config.toml
hidden_act = "swiglu"
norm_place = "pre"
init_std_o = 0.00502
Each number is 50 + 10 x the weight over its row's rms, rounded and kept within 0 to 99. Layers, rows and columns count from 0. The size before them is the row's rms in percent of the matrix's.

# gate: layer 4 MLP gate, 320x128, rms 0.355, rows 7-41, columns 0-63
# up: layer 4 MLP up, 320x128, rms 0.35, rows 7-41, columns 0-63
# down: layer 4 MLP down (transposed), 320x128, rms 0.129, rows 7-41, columns 0-63
gate7 107:48 60 42 54 51 52 80 71 48 53 42 41 46 46 46 30 45 54 46 47 43 59 72 55 59 52 51 46 44 51 59 50 78 46 51 39 50 50 40 49 52 53 55 48 48 56 58 32 48 45 46 34 35 50 44 49 65 43 34 48 42 47 63 55
up7 106:49 50 38 35 44 53 51 43 47 55 66 41 44 81 37 47 55 45 55 65 49 53 53 55 59 62 55 46 53 57 52 45 50 57 59 60 41 49 52 33 55 57 53 61 40 43 55 62 44 35 54 43 45 72 44 56 65 69 21 59 41 43 42 61
down7 112:49 44 42 28 46 37 45 31 65 48 55 40 48 53 56 30 70 41 46 57 53 37 58 76 66 59 52 55 45 65 50 44 58 65 45 58 32 63 63 45 59 55 44 54 34 66 46 51 63 43 42 38 54 64 56 43 61 52 44 70 49 64 44 63
gate8 103:52 45 47 43 46 53 54 48 56 64 57 41 47 55 55 22 29 68 56 50 49 40 47 43 51 65 65 56 46 33 34 45 33 45 52 63 42 58 63 62 56 46 39 52 51 61 53 59 34 36 58 61 36 44 37 49 42 71 65 58 42 40 41 60
up8 110:46 44 37 57 46 65 57 45 53 56 52 29 48 55 26 41 39 66 54 30 43 38 57 53 56 55 50 53 48 48 32 54 44 52 59 44 30 51 61 58 50 68 37 38 40 44 69 55 36 41 42 57 34 51 65 42 41 70 54 62 55 54 57 58
down8 098:56 56 55 37 50 39 51 57 61 36 43 47 64 41 59 45 60 47 61 46 40 40 55 48 39 45 54 39 64 67 67 40 55 46 49 63 63 62 67 42 56 37 50 51 63 30 36 61 54 54 48 56 76 52 38 58 62 38 49 58 43 21 60 33
gate9 103:53 56 36 57 42 42 61 45 32 74 54 52 53 56 54 60 44 51 48 52 25 36 50 54 63 60 41 54 52 54 67 36 55 40 47 59 73 47 64 57 37 52 46 44 65 54 59 49 58 47 68 55 32 48 55 41 67 39 47 41 37 43 41 33
up9 105:45 41 35 46 43 49 46 39 53 60 47 64 42 60 43 35 59 54 61 44 52 45 49 68 50 44 42 56 63 55 43 53 60 54 55 61 50 59 61 60 47 31 53 45 47 47 36 55 48 46 41 59 32 55 53 40 79 48 52 54 36 51 62 28
down9 107:38 38 64 59 49 67 58 42 42 57 40 44 43 45 40 42 63 32 47 42 39 47 66 63 59 44 48 30 52 47 54 34 45 40 47 48 54 49 63 42 60 45 50 45 57 51 57 66 71 43 72 50 58 52 57 54 54 46 57 43 44 43 42 72
gate10 091:42 51 45 53 40 65 46 51 59 34 50 42 49 70 42 34 59 74 50 58 56 55 48 51 49 39 57 56 47 63 46 57 35 41 55 40 52 29 38 56 49 51 69 53 58 39 66 63 55 51 49 47 65 22 42 47 55 36 55 53 48 55 46 60
up10 098:56 48 56 48 56 45 40 52 30 59 63 62 40 35 46 65 46 18 47 40 42 53 54 56 60 61 43 48 53 43 50 48 62 54 36 52 47 65 57 56 56 50 33 48 42 61 40 36 43 43 55 58 42 73 61 59 48 65 55 51 54 42 64 45
down10 087:69 43 46 51 46 63 52 68 47 52 49 66 44 44 50 40 52 46 46 68 32 33 63 50 42 63 42 48 48 60 61 36 47 48 44 45 52 45 53 42 36 52 57 57 47 48 48 40 48 52 63 56 21 53 44 45 53 52 41 56 65 36 38 40
gate11 094:44 43 55 43 46 51 37 51 40 59 48 31 52 52 58 50 42 64 53 65 62 51 44 36 46 35 61 47 63 51 54 30 28 47 66 21 64 45 53 56 52 45 38 47 43 56 38 51 56 68 52 35 32 47 61 41 58 64 52 53 66 40 60 58
up11 102:42 33 40 54 35 56 52 46 42 54 60 43 52 50 42 43 50 59 52 40 65 41 63 24 55 34 65 49 78 41 44 46 40 54 75 24 48 55 55 36 51 41 48 52 32 68 32 41 51 64 43 37 48 40 48 46 53 55 46 48 56 48 50 52
down11 093:60 57 51 38 64 62 45 46 58 45 43 51 40 46 55 47 53 48 38 49 55 63 55 67 51 65 47 50 30 46 61 55 62 46 39 59 50 61 37 50 46 61 48 60 57 47 56 53 66 40 45 54 66 68 53 54 58 50 59 55 52 60 33 54
gate12 091:49 52 55 41 54 22 38 62 38 61 50 53 38 56 55 49 61 50 57 47 67 53 57 45 59 56 72 37 36 48 39 59 41 54 34 57 45 31 55 36 47 46 35 38 48 46 54 76 47 54 53 41 49 56 40 35 43 49 59 53 38 48 51 58
up12 103:44 35 51 50 48 49 47 69 41 57 34 43 42 53 45 67 41 48 57 46 49 51 49 48 52 48 58 50 52 36 50 55 40 46 46 47 63 46 52 67 44 43 39 66 53 48 43 57 42 53 61 36 45 26 45 50 63 62 47 47 41 51 45 48
down12 110:38 59 56 53 45 85 47 26 46 29 46 39 52 50 50 51 41 47 45 51 41 45 50 73 40 37 54 53 61 62 43 42 55 40 49 36 33 68 62 50 63 52 58 49 32 58 49 29 54 48 55 50 51 67 63 49 58 47 60 56 44 35 58 41
gate13 123:62 43 61 55 42 63 37 71 56 52 54 40 36 43 40 39 60 48 48 52 59 34 50 43 64 56 55 68 44 62 46 46 54 69 43 54 54 36 57 48 40 46 61 54 79 61 50 47 54 40 47 58 47 60 55 48 53 49 37 72 68 49 50 39
up13 101:61 47 58 56 47 53 28 78 51 55 65 38 48 57 31 49 63 48 44 42 67 38 54 40 74 49 56 59 49 67 42 59 40 67 45 59 60 36 62 38 51 61 60 54 70 70 57 35 46 48 55 64 50 62 60 55 57 65 42 41 59 48 56 55
down13 090:42 45 54 44 58 46 54 55 51 54 44 76 58 53 46 46 45 52 47 40 56 45 60 59 41 49 54 26 37 58 64 56 51 48 54 48 37 57 51 39 49 49 47 46 34 35 50 49 48 51 42 45 61 42 46 40 33 48 56 31 38 56 40 51
gate14 101:67 69 53 47 56 49 61 61 48 62 50 61 34 57 47 52 25 34 51 54 69 52 71 46 43 22 52 63 40 50 57 64 42 39 46 41 58 49 60 36 50 39 49 61 40 42 62 46 50 33 52 54 68 50 53 50 46 38 51 52 47 48 41 52
up14 100:44 52 46 23 47 50 38 52 62 50 67 49 42 54 39 79 52 50 40 49 49 54 63 49 56 54 36 55 54 64 73 52 45 54 57 55 53 34 78 55 52 32 63 54 45 53 55 44 45 49 59 61 60 57 61 51 37 50 59 61 57 50 45 25
down14 105:49 43 49 58 55 44 61 40 44 59 35 51 72 48 57 41 72 62 60 43 50 56 31 55 45 31 40 51 56 39 45 42 63 59 34 58 42 55 40 42 50 67 46 40 61 59 55 45 46 46 45 36 43 56 39 56 42 55 54 40 37 57 56 55
gate15 106:64 41 61 41 40 51 38 40 44 60 46 59 47 49 53 41 47 62 65 39 50 56 41 55 47 41 28 52 55 54 33 52 42 49 77 57 36 61 53 54 51 76 55 47 58 49 55 61 45 41 53 44 49 30 47 54 49 47 48 43 55 36 50 55
up15 099:42 54 51 40 58 47 58 64 69 54 55 37 45 62 51 74 64 30 40 48 44 62 55 61 59 58 38 54 33 51 57 46 50 56 47 42 44 37 69 51 45 59 39 30 49 55 43 38 54 52 50 62 56 55 38 46 57 61 35 44 69 59 51 59
down15 106:50 51 47 66 43 37 46 40 46 47 52 52 50 49 49 58 59 52 70 67 63 51 45 27 30 61 52 67 55 53 66 46 55 52 35 47 41 43 35 56 43 54 60 63 66 59 59 50 56 61 50 51 57 44 52 42 49 42 54 49 52 47 63 52
gate16 115:44 44 43 36 32 61 57 63 47 55 55 62 52 67 57 35 41 66 50 54 46 33 48 46 60 52 56 65 55 60 68 54 39 57 38 50 49 41 47 41 25 47 35 57 42 36 52 45 41 52 58 65 54 60 60 48 63 39 42 57 56 40 51 49
up16 117:43 57 46 65 53 46 55 58 36 54 59 49 43 32 59 59 64 55 54 51 55 50 48 47 49 65 47 49 47 36 37 54 59 48 69 44 52 42 39 60 55 49 47 64 41 51 32 51 45 43 36 35 41 38 42 59 46 57 55 55 56 49 50 63
down16 101:64 52 47 71 69 48 38 64 51 51 63 33 38 54 43 60 43 35 48 51 52 40 49 45 47 52 49 43 46 43 40 41 52 42 67 39 47 58 55 55 58 56 54 36 52 52 27 53 52 43 44 43 55 26 51 65 60 44 57 39 47 45 43 57
gate17 098:50 43 29 50 58 65 42 38 37 48 49 47 62 62 43 35 41 40 54 41 48 69 49 46 47 44 55 27 53 41 34 42 59 36 54 62 62 52 49 45 56 49 21 66 44 42 59 49 39 41 39 42 46 50 57 51 44 57 56 70 49 43 43 61
up17 098:45 47 79 66 53 49 43 51 52 52 67 49 56 43 41 68 47 54 50 60 55 40 51 45 52 47 49 66 49 62 62 48 56 68 42 37 42 53 47 55 37 42 53 34 63 59 39 33 47 59 54 44 54 60 57 47 58 51 40 50 51 35 51 39
down17 095:44 48 42 67 54 40 43 69 57 53 51 59 49 63 58 52 37 55 33 41 48 48 48 58 49 70 58 40 54 41 43 45 44 33 39 50 66 40 44 66 45 47 45 69 43 48 65 68 44 54 61 55 49 59 38 54 50 38 39 31 53 80 58 52
gate18 109:51 49 57 57 39 62 56 44 48 38 47 45 56 55 48 71 30 52 59 56 49 47 28 50 53 42 62 61 52 44 59 44 69 35 59 47 52 47 47 43 49 62 50 53 55 51 50 51 46 41 48 63 49 49 65 66 65 54 45 36 56 44 39 46
up18 100:60 41 57 46 52 37 41 40 49 53 37 29 53 39 61 55 47 44 48 41 42 43 64 54 41 70 41 50 51 65 50 39 60 27 52 29 39 55 34 52 56 49 57 67 47 57 35 56 58 47 65 46 46 34 66 51 47 61 46 41 61 43 67 63
down18 104:52 47 52 47 61 62 37 60 44 38 57 66 55 57 33 66 60 47 55 54 53 41 40 53 51 23 36 50 43 38 64 33 54 73 41 66 48 52 47 58 54 59 38 55 56 55 56 49 52 54 41 42 47 55 47 54 54 50 48 50 66 61 53 41
gate19 104:87 46 51 44 48 45 44 53 30 43 50 49 42 47 56 42 31 33 61 51 67 62 60 57 46 58 58 48 48 52 52 69 62 36 64 51 76 56 37 60 49 43 54 43 41 52 61 50 65 64 53 51 47 54 41 42 44 50 49 34 59 50 59 37
up19 101:60 37 62 40 77 34 50 30 39 41 48 59 42 59 39 54 43 51 52 41 52 42 70 58 50 35 45 46 61 44 60 56 64 40 57 47 52 70 63 57 45 62 63 53 55 51 60 41 53 55 40 37 18 45 34 65 49 44 56 30 48 47 50 55
down19 109:38 58 49 51 50 68 64 49 53 50 41 40 53 53 30 49 64 54 44 63 47 46 38 49 48 51 46 49 47 59 41 48 49 54 50 42 45 59 44 51 57 55 42 63 63 62 39 59 43 62 53 62 78 34 57 51 46 63 46 54 35 57 43 54
gate20 104:52 44 53 49 74 41 28 48 43 39 41 61 59 58 41 66 38 42 63 42 33 44 48 59 70 55 51 61 66 43 44 39 30 61 42 57 44 37 46 44 50 45 33 55 50 51 44 42 58 50 53 44 60 56 54 54 34 59 77 53 27 57 35 46
up20 101:50 52 55 49 54 57 57 58 52 61 41 42 36 43 47 41 55 52 49 60 52 46 63 47 57 43 47 44 38 48 49 62 66 63 53 45 62 51 56 43 32 46 65 53 63 48 59 49 57 33 48 41 50 57 47 34 43 29 47 35 60 64 74 58
down20 103:57 57 51 54 58 54 45 55 70 63 49 39 49 57 42 52 44 45 64 68 45 48 65 47 38 57 47 42 50 47 59 66 36 70 50 50 59 31 55 60 34 55 66 63 63 69 54 60 36 47 56 45 49 55 34 22 37 35 31 40 47 55 72 64
gate21 095:50 50 30 45 53 71 44 56 35 44 52 45 59 55 57 61 41 38 46 58 44 47 23 51 52 55 52 60 59 55 43 54 61 29 42 34 32 58 48 46 31 48 52 45 47 54 57 38 30 44 52 57 72 39 55 65 36 67 41 58 42 51 53 55
up21 098:70 60 47 59 37 58 35 55 53 39 61 41 55 39 58 68 52 45 40 38 43 32 52 55 53 45 35 65 46 59 51 66 52 38 37 71 49 39 47 60 56 44 49 57 52 44 49 38 41 67 56 39 36 59 50 59 47 59 35 29 46 46 64 53
down21 100:36 57 66 48 47 46 49 54 51 64 41 33 59 50 33 55 52 36 44 48 58 46 45 39 48 48 33 41 47 65 34 56 55 56 44 62 58 34 56 47 65 68 59 45 43 61 52 40 52 56 35 68 62 41 43 55 60 50 68 54 64 56 35 32
gate22 092:40 44 30 47 37 40 57 54 57 48 46 49 53 45 52 50 57 43 56 60 17 53 24 66 45 41 55 48 27 42 46 67 59 61 49 54 62 44 52 45 46 54 62 52 61 43 52 33 57 58 60 49 54 53 55 51 53 71 52 66 67 49 63 31
up22 089:42 58 37 59 40 26 51 50 57 43 50 58 69 50 40 58 61 36 46 49 26 64 48 43 56 54 58 47 54 52 50 50 50 70 37 35 62 49 38 52 54 45 42 51 56 51 45 39 57 61 57 55 66 53 57 62 58 62 52 72 72 73 66 40
down22 091:55 52 45 46 57 43 42 60 38 53 40 40 35 42 48 51 44 47 42 76 40 61 45 68 35 52 51 33 48 55 46 54 46 59 46 54 56 62 73 36 52 53 59 53 56 46 39 39 72 57 53 52 68 59 52 38 53 45 65 51 53 41 48 48
gate23 090:56 42 38 48 46 53 47 51 33 54 52 53 50 75 38 40 53 47 34 36 56 44 43 35 34 69 51 44 42 39 58 46 38 43 49 41 56 35 56 43 42 52 40 58 34 50 50 35 23 55 56 66 55 47 55 43 35 44 44 38 67 47 47 61
up23 097:40 44 56 62 50 55 58 58 57 61 52 63 37 54 32 50 63 56 71 53 33 33 61 49 48 57 42 61 73 49 48 49 50 69 42 59 41 40 57 59 62 51 63 60 63 47 39 49 52 64 36 43 58 67 45 49 42 54 59 58 36 37 56 52
down23 103:52 51 54 43 56 57 48 70 52 49 38 36 37 40 68 49 57 20 53 46 47 46 43 52 60 33 47 37 47 58 44 61 42 46 67 39 52 68 39 56 45 39 38 49 35 39 51 54 56 37 66 38 58 34 63 38 45 51 49 47 49 56 35 46
gate24 098:54 40 55 60 49 66 46 37 58 34 59 53 46 48 34 57 42 57 49 39 65 50 62 36 55 36 54 63 39 46 63 38 49 52 53 54 63 51 64 46 38 53 67 47 66 48 54 56 41 52 54 81 34 50 61 23 57 49 65 51 47 47 30 57
up24 106:21 38 59 50 52 55 42 40 54 37 79 37 54 49 58 60 51 53 37 64 51 59 61 49 54 47 51 56 51 38 61 46 61 58 50 46 38 58 54 63 31 46 32 46 60 35 41 53 46 57 51 50 46 51 52 52 52 37 60 52 34 52 38 62
down24 105:63 60 56 42 42 58 52 63 49 61 25 52 55 58 67 31 57 68 51 45 55 41 49 63 31 56 49 48 65 63 44 61 54 49 50 49 39 47 36 30 59 56 65 58 41 56 63 42 65 49 62 42 46 50 51 46 54 73 60 52 50 45 61 32
gate25 100:31 37 65 48 52 45 35 48 50 60 46 56 34 54 49 46 47 47 42 47 59 47 41 48 58 47 50 39 56 67 36 51 62 47 55 60 52 37 57 52 59 42 50 43 92 40 62 59 47 67 47 50 54 57 54 47 68 52 46 47 54 43 60 50
up25 108:60 55 43 43 47 35 40 37 61 64 62 47 54 59 51 33 68 76 58 58 33 48 62 50 50 55 49 70 59 67 40 48 47 37 51 35 60 67 49 41 49 54 50 29 49 48 52 42 60 38 40 41 42 57 57 44 35 33 60 57 38 63 48 36
down25 113:51 53 46 35 36 51 51 27 33 50 56 42 52 52 53 57 43 44 41 43 61 60 55 56 49 43 47 29 35 25 52 52 53 44 56 69 51 27 58 55 52 55 34 67 55 40 46 70 46 45 43 45 44 49 67 52 51 68 36 51 56 41 55 44
gate26 099:44 35 53 41 51 49 45 74 37 37 41 42 38 47 38 41 58 55 60 47 43 54 46 24 73 53 70 33 46 37 49 46 38 41 52 45 58 26 51 66 47 52 47 42 50 53 49 56 48 49 37 53 44 61 59 55 37 61 44 53 51 62 59 64
up26 094:47 36 58 38 47 45 48 63 53 35 45 40 38 42 55 47 58 55 53 54 51 41 45 28 63 56 63 35 39 33 54 50 27 34 33 33 65 50 54 68 31 52 51 40 44 54 53 53 56 48 48 48 34 50 63 69 42 55 50 48 48 51 56 67
down26 084:41 58 43 54 57 46 37 37 57 58 44 51 44 48 55 44 34 36 25 48 59 61 57 73 44 40 49 63 58 54 53 49 67 45 56 59 44 60 54 33 56 59 38 57 57 50 40 38 49 39 53 46 57 56 35 41 51 43 45 55 49 33 49 34
gate27 098:43 60 46 52 37 73 49 55 45 44 50 52 71 59 65 37 41 64 43 51 65 32 56 36 51 39 47 45 35 45 68 35 37 53 43 59 61 46 52 61 42 51 46 72 48 59 29 57 42 53 48 45 64 69 53 51 23 26 40 68 51 52 38 45
up27 099:48 33 35 53 35 48 61 49 55 53 54 49 49 53 43 55 50 50 42 49 42 61 46 66 35 51 48 46 72 56 44 40 49 41 61 55 55 62 40 55 46 55 49 56 40 52 44 67 55 43 58 39 35 48 53 56 65 50 51 45 68 43 52 48
down27 107:49 69 46 61 40 63 55 49 42 37 52 55 58 53 58 41 52 53 50 63 72 37 52 33 49 55 63 40 44 40 50 54 50 49 51 56 51 44 50 54 46 57 51 68 56 52 36 40 42 56 56 55 64 59 57 45 38 33 56 56 47 55 60 51
gate28 107:55 56 38 55 54 40 51 65 49 42 63 46 59 50 50 56 56 60 32 61 59 45 52 44 62 37 46 58 44 51 39 44 56 49 42 61 50 44 40 54 53 48 51 49 59 49 51 44 56 38 42 40 31 51 35 48 61 57 28 52 69 41 67 35
up28 093:66 46 50 50 46 57 51 34 60 54 65 42 26 52 31 56 53 53 57 32 35 50 51 56 42 51 56 40 51 69 63 57 44 51 61 58 38 56 59 40 44 50 45 63 33 42 50 70 45 52 51 54 79 65 64 52 45 50 60 45 39 49 26 58
down28 104:49 64 42 48 42 37 53 64 41 59 51 49 59 35 52 46 56 43 46 67 66 44 60 44 62 46 39 61 49 61 48 44 56 59 33 52 60 45 41 54 54 40 35 35 67 46 62 50 59 43 52 51 41 44 43 49 61 49 45 53 76 43 81 44
gate29 105:35 45 55 62 58 39 42 61 45 59 52 26 37 46 51 41 42 66 44 53 56 42 44 59 50 56 50 36 66 51 70 15 61 41 43 39 62 52 45 50 46 54 50 46 62 46 57 47 61 46 65 46 39 52 60 47 44 70 51 49 31 35 70 46
up29 105:40 61 38 54 33 47 53 41 38 61 48 53 62 48 59 56 40 64 62 40 52 38 54 48 50 60 40 63 60 54 65 29 53 51 31 46 56 47 25 55 27 60 50 46 53 35 48 63 57 39 72 42 35 44 61 48 41 45 50 45 54 34 58 32
down29 108:61 39 53 65 54 54 50 51 55 27 42 54 52 43 62 52 47 44 44 65 47 68 45 55 54 42 41 62 43 25 35 58 35 60 60 57 53 47 41 41 64 58 64 41 69 44 61 44 44 51 24 44 52 43 42 42 49 83 41 54 52 71 68 49
gate30 098:50 40 48 34 58 48 37 30 55 36 57 58 62 50 43 54 45 56 48 59 39 47 50 52 54 40 49 44 22 57 57 59 48 59 46 45 56 53 37 58 56 50 44 44 52 26 45 44 60 50 51 34 58 58 39 48 31 49 54 45 42 43 45 50
up30 100:54 46 42 44 38 44 29 57 50 31 35 52 53 47 53 53 35 45 38 58 47 61 43 44 59 35 53 46 33 43 33 68 57 56 46 62 66 59 33 36 55 55 57 48 51 60 53 39 47 46 37 65 51 34 43 50 36 48 65 61 49 47 49 55
down30 099:50 50 48 43 54 48 44 71 65 52 46 39 50 42 52 59 62 39 55 47 41 68 55 43 55 70 52 67 57 33 61 53 60 54 27 34 55 55 56 67 44 51 45 41 63 59 53 45 49 49 41 41 49 54 33 27 52 46 38 56 45 50 42 50
gate31 108:47 54 48 56 61 29 68 54 43 56 45 40 45 56 36 67 55 30 48 29 55 52 41 41 48 50 54 37 28 51 46 62 47 35 39 38 44 45 62 58 54 52 46 51 49 67 50 70 78 44 37 40 47 41 60 48 52 31 43 61 52 47 63 61
up31 097:55 51 53 30 62 65 39 46 47 62 55 52 61 52 66 49 39 64 50 64 57 52 53 52 42 70 49 69 75 46 62 56 59 69 41 51 69 55 45 43 39 54 67 50 50 40 58 27 44 57 55 53 49 49 43 46 52 67 46 41 55 49 43 46
down31 083:46 40 66 63 52 33 55 52 53 48 43 49 50 42 55 44 60 48 54 67 49 64 67 60 60 63 37 57 52 53 43 45 81 75 50 45 68 63 49 59 55 51 32 44 50 54 62 45 40 46 39 56 57 58 49 41 42 56 52 42 38 33 39 45
gate32 101:54 62 55 75 44 42 66 57 50 56 53 69 51 55 48 39 55 50 46 41 58 36 52 56 67 52 65 39 40 70 48 50 59 35 56 32 66 44 51 55 48 40 52 49 49 47 56 53 67 33 48 51 61 49 56 48 61 42 69 45 49 73 56 40
up32 102:65 54 47 47 39 41 46 39 55 56 21 50 42 61 53 51 58 40 61 29 56 33 62 63 65 58 78 55 74 59 46 47 56 57 43 55 49 59 61 46 55 39 48 51 50 31 54 59 53 50 63 48 58 63 49 25 30 43 63 50 56 54 40 44
down32 100:55 52 62 64 53 66 55 50 57 42 47 63 49 51 33 44 55 33 65 57 46 38 50 48 50 37 47 41 49 57 56 56 47 42 50 25 63 41 40 49 61 50 44 39 41 44 55 52 65 48 61 63 57 45 37 52 53 50 63 57 57 53 72 39
gate33 104:55 57 46 64 67 52 59 77 47 57 55 44 50 50 59 50 61 49 55 35 53 44 64 31 49 57 54 44 37 40 27 26 65 42 47 52 45 50 39 41 31 47 52 51 66 66 53 50 65 52 38 55 50 45 40 58 46 47 42 42 30 46 51 45
up33 105:48 47 71 58 39 55 44 73 53 54 43 62 48 46 48 50 51 56 35 53 45 43 49 36 58 42 36 35 38 41 51 39 48 15 45 69 54 54 52 54 56 34 42 62 70 56 50 44 34 68 32 56 39 54 54 65 56 51 37 41 35 37 60 63
down33 112:46 39 68 52 36 44 54 38 31 43 42 43 54 38 44 47 41 54 55 42 44 54 67 58 28 34 44 54 56 52 61 51 36 64 29 41 56 51 35 46 53 46 49 68 55 45 40 48 49 65 45 40 36 35 58 78 43 54 55 50 48 44 42 62
gate34 089:29 34 33 39 60 60 49 62 48 51 46 48 57 60 42 44 51 39 32 33 52 42 52 64 42 52 47 59 64 64 54 57 47 31 65 66 47 48 59 38 62 49 57 49 64 61 43 47 33 60 48 42 44 52 59 51 60 53 55 33 57 31 70 59
up34 088:36 61 40 64 46 53 49 53 60 46 58 49 51 49 50 67 51 49 47 48 63 33 63 54 48 43 51 49 47 32 58 57 56 70 59 52 58 61 52 33 23 48 52 66 40 71 52 50 52 42 40 45 56 52 45 46 41 73 49 57 47 50 48 62
down34 094:43 60 62 66 57 44 66 34 58 58 67 50 51 42 66 57 64 49 61 36 45 47 55 33 46 63 49 42 38 54 51 55 52 55 45 46 48 57 57 65 43 47 67 47 43 49 59 49 57 46 55 60 38 60 40 62 45 43 43 44 64 69 46 28
gate35 097:52 34 50 75 45 37 55 48 37 50 64 47 56 34 43 43 52 50 47 34 34 42 61 52 49 31 59 62 51 61 48 42 70 57 53 50 40 45 69 72 55 38 40 67 38 52 59 45 49 55 33 61 46 58 48 34 48 49 51 71 63 41 46 73
up35 099:43 46 57 63 62 43 51 37 43 55 53 51 56 37 56 31 60 45 48 22 37 40 66 62 36 24 40 62 58 64 58 63 66 67 52 39 53 58 55 66 57 32 57 43 47 38 61 53 51 50 44 52 36 57 58 49 46 53 47 54 55 44 57 52
down35 090:43 45 38 46 31 36 37 46 48 59 23 55 51 49 44 59 52 54 58 54 43 36 44 22 64 59 52 52 41 47 52 40 64 55 51 50 43 44 56 69 44 53 51 49 29 51 49 45 39 52 41 47 58 47 62 51 48 42 49 66 51 41 35 34
gate36 104:58 52 38 46 46 52 48 44 33 48 47 38 54 59 51 41 29 70 38 59 62 45 39 47 51 49 55 68 28 48 36 38 47 39 54 48 68 55 43 60 45 58 46 38 52 61 50 50 41 65 63 40 47 32 32 57 47 59 62 52 49 34 45 41
up36 096:44 49 45 60 55 61 46 43 45 51 52 46 53 49 37 37 45 61 38 58 60 35 34 40 57 61 40 62 48 46 53 49 58 48 52 64 64 57 51 51 46 52 35 56 48 54 42 35 41 51 67 50 55 43 40 45 39 53 59 54 41 44 27 45
down36 100:57 56 56 57 58 44 50 59 47 36 38 50 33 44 39 61 54 52 60 43 33 40 56 71 53 64 56 66 44 39 44 59 44 56 61 55 46 49 54 45 36 53 63 35 40 48 51 38 43 62 55 39 42 50 55 43 59 57 59 51 44 68 48 51
gate37 097:55 45 41 62 43 43 59 45 71 35 39 70 51 34 37 49 46 36 56 47 59 62 48 54 48 37 21 66 26 61 58 44 67 53 49 38 63 56 30 66 63 43 67 60 50 50 45 50 57 26 37 62 47 63 45 44 67 47 53 52 58 65 55 50
up37 092:35 62 50 35 63 56 46 52 36 62 65 34 67 58 59 53 58 50 51 59 42 45 58 55 37 73 60 43 43 46 55 60 36 53 54 57 29 54 60 37 44 36 30 47 43 36 54 42 39 74 64 22 57 35 47 60 41 41 50 43 59 30 48 55
down37 099:42 60 44 60 52 52 44 63 31 42 51 39 58 68 62 59 48 74 50 74 43 24 56 41 58 39 54 61 63 51 49 59 39 56 39 41 44 46 70 64 40 60 45 33 50 50 55 54 41 38 53 43 39 50 28 54 35 49 57 62 51 50 50 46
gate38 097:45 46 60 53 32 58 51 52 58 47 60 33 53 52 66 69 45 47 37 40 51 48 42 59 54 56 44 69 48 31 41 63 42 47 44 56 52 54 56 58 27 69 54 51 39 60 58 30 45 48 57 62 57 49 53 55 41 62 42 37 63 43 44 62
up38 101:61 42 54 60 48 51 65 60 65 54 46 41 42 60 53 45 70 60 40 60 44 47 47 51 60 55 47 57 53 44 54 51 50 56 50 48 56 48 52 69 37 56 64 40 42 66 48 35 45 49 57 59 42 29 35 49 45 69 50 23 68 37 38 60
down38 095:42 43 60 49 48 53 51 45 49 35 47 60 46 59 49 32 42 59 51 47 54 52 66 25 49 48 65 62 49 47 46 68 49 46 45 54 40 60 48 66 34 44 68 49 44 34 57 49 48 71 52 29 55 66 48 50 67 51 43 53 48 47 55 45
gate39 097:36 54 65 48 48 62 50 41 60 49 47 58 40 55 33 58 33 52 44 55 59 41 66 24 46 40 46 58 55 41 48 41 46 46 48 54 52 53 37 46 35 53 55 60 58 69 61 47 53 59 57 56 46 48 61 49 42 70 46 54 63 43 40 43
up39 104:70 40 50 49 47 43 45 56 49 40 64 48 39 39 72 49 52 39 70 48 47 47 37 59 43 45 47 29 52 38 36 54 58 55 61 41 56 44 54 60 58 57 47 37 44 44 43 50 40 47 44 54 49 59 39 56 52 37 52 54 45 60 66 41
down39 096:42 56 57 27 50 60 59 57 56 45 54 43 52 58 42 41 47 48 28 33 39 50 52 48 46 54 51 58 46 55 48 47 49 68 37 39 47 64 43 42 46 48 64 61 44 58 49 45 34 49 57 42 38 52 57 53 49 68 48 64 60 51 56 48
gate40 096:47 50 45 57 48 38 47 49 50 57 48 64 33 58 48 60 53 61 45 57 50 59 47 50 60 46 33 46 40 64 66 68 50 54 69 55 40 43 28 36 50 69 54 54 54 26 44 55 50 38 83 56 58 32 54 59 46 59 56 60 54 58 53 51
up40 110:57 51 56 51 41 40 46 66 41 44 44 59 44 61 37 67 41 59 43 56 44 57 49 42 55 54 31 39 35 52 58 58 64 52 63 56 43 44 30 35 60 55 56 52 61 39 50 69 43 48 67 60 64 47 57 46 45 66 52 47 55 59 60 41
down40 085:42 68 64 51 52 54 57 32 64 48 61 45 55 38 40 33 42 44 51 46 56 50 40 33 59 70 56 43 51 42 51 43 47 47 39 43 46 44 65 61 42 58 43 47 49 56 44 46 49 69 36 49 50 54 52 53 62 41 54 50 45 47 54 43
gate41 097:60 47 59 49 44 62 58 50 47 58 44 32 43 56 50 48 58 39 65 30 53 50 41 55 42 50 53 60 41 51 45 45 44 43 47 48 46 51 67 39 64 44 47 47 55 42 43 45 17 61 56 61 35 46 58 50 51 33 45 52 43 46 37 42
up41 096:40 50 53 40 47 48 51 58 49 40 70 56 54 62 48 44 68 32 48 31 41 63 37 60 47 50 53 67 41 46 48 36 42 43 52 39 62 34 44 64 64 52 47 43 48 46 53 52 47 38 47 51 65 65 49 37 53 33 64 51 48 51 40 31
down41 097:52 59 60 67 36 58 46 50 45 56 48 59 54 55 50 41 65 40 50 35 54 34 41 51 56 49 49 47 58 45 50 62 40 60 57 54 67 57 40 15 55 34 48 56 42 49 48 63 39 59 37 41 35 57 56 51 63 43 68 49 37 54 53 37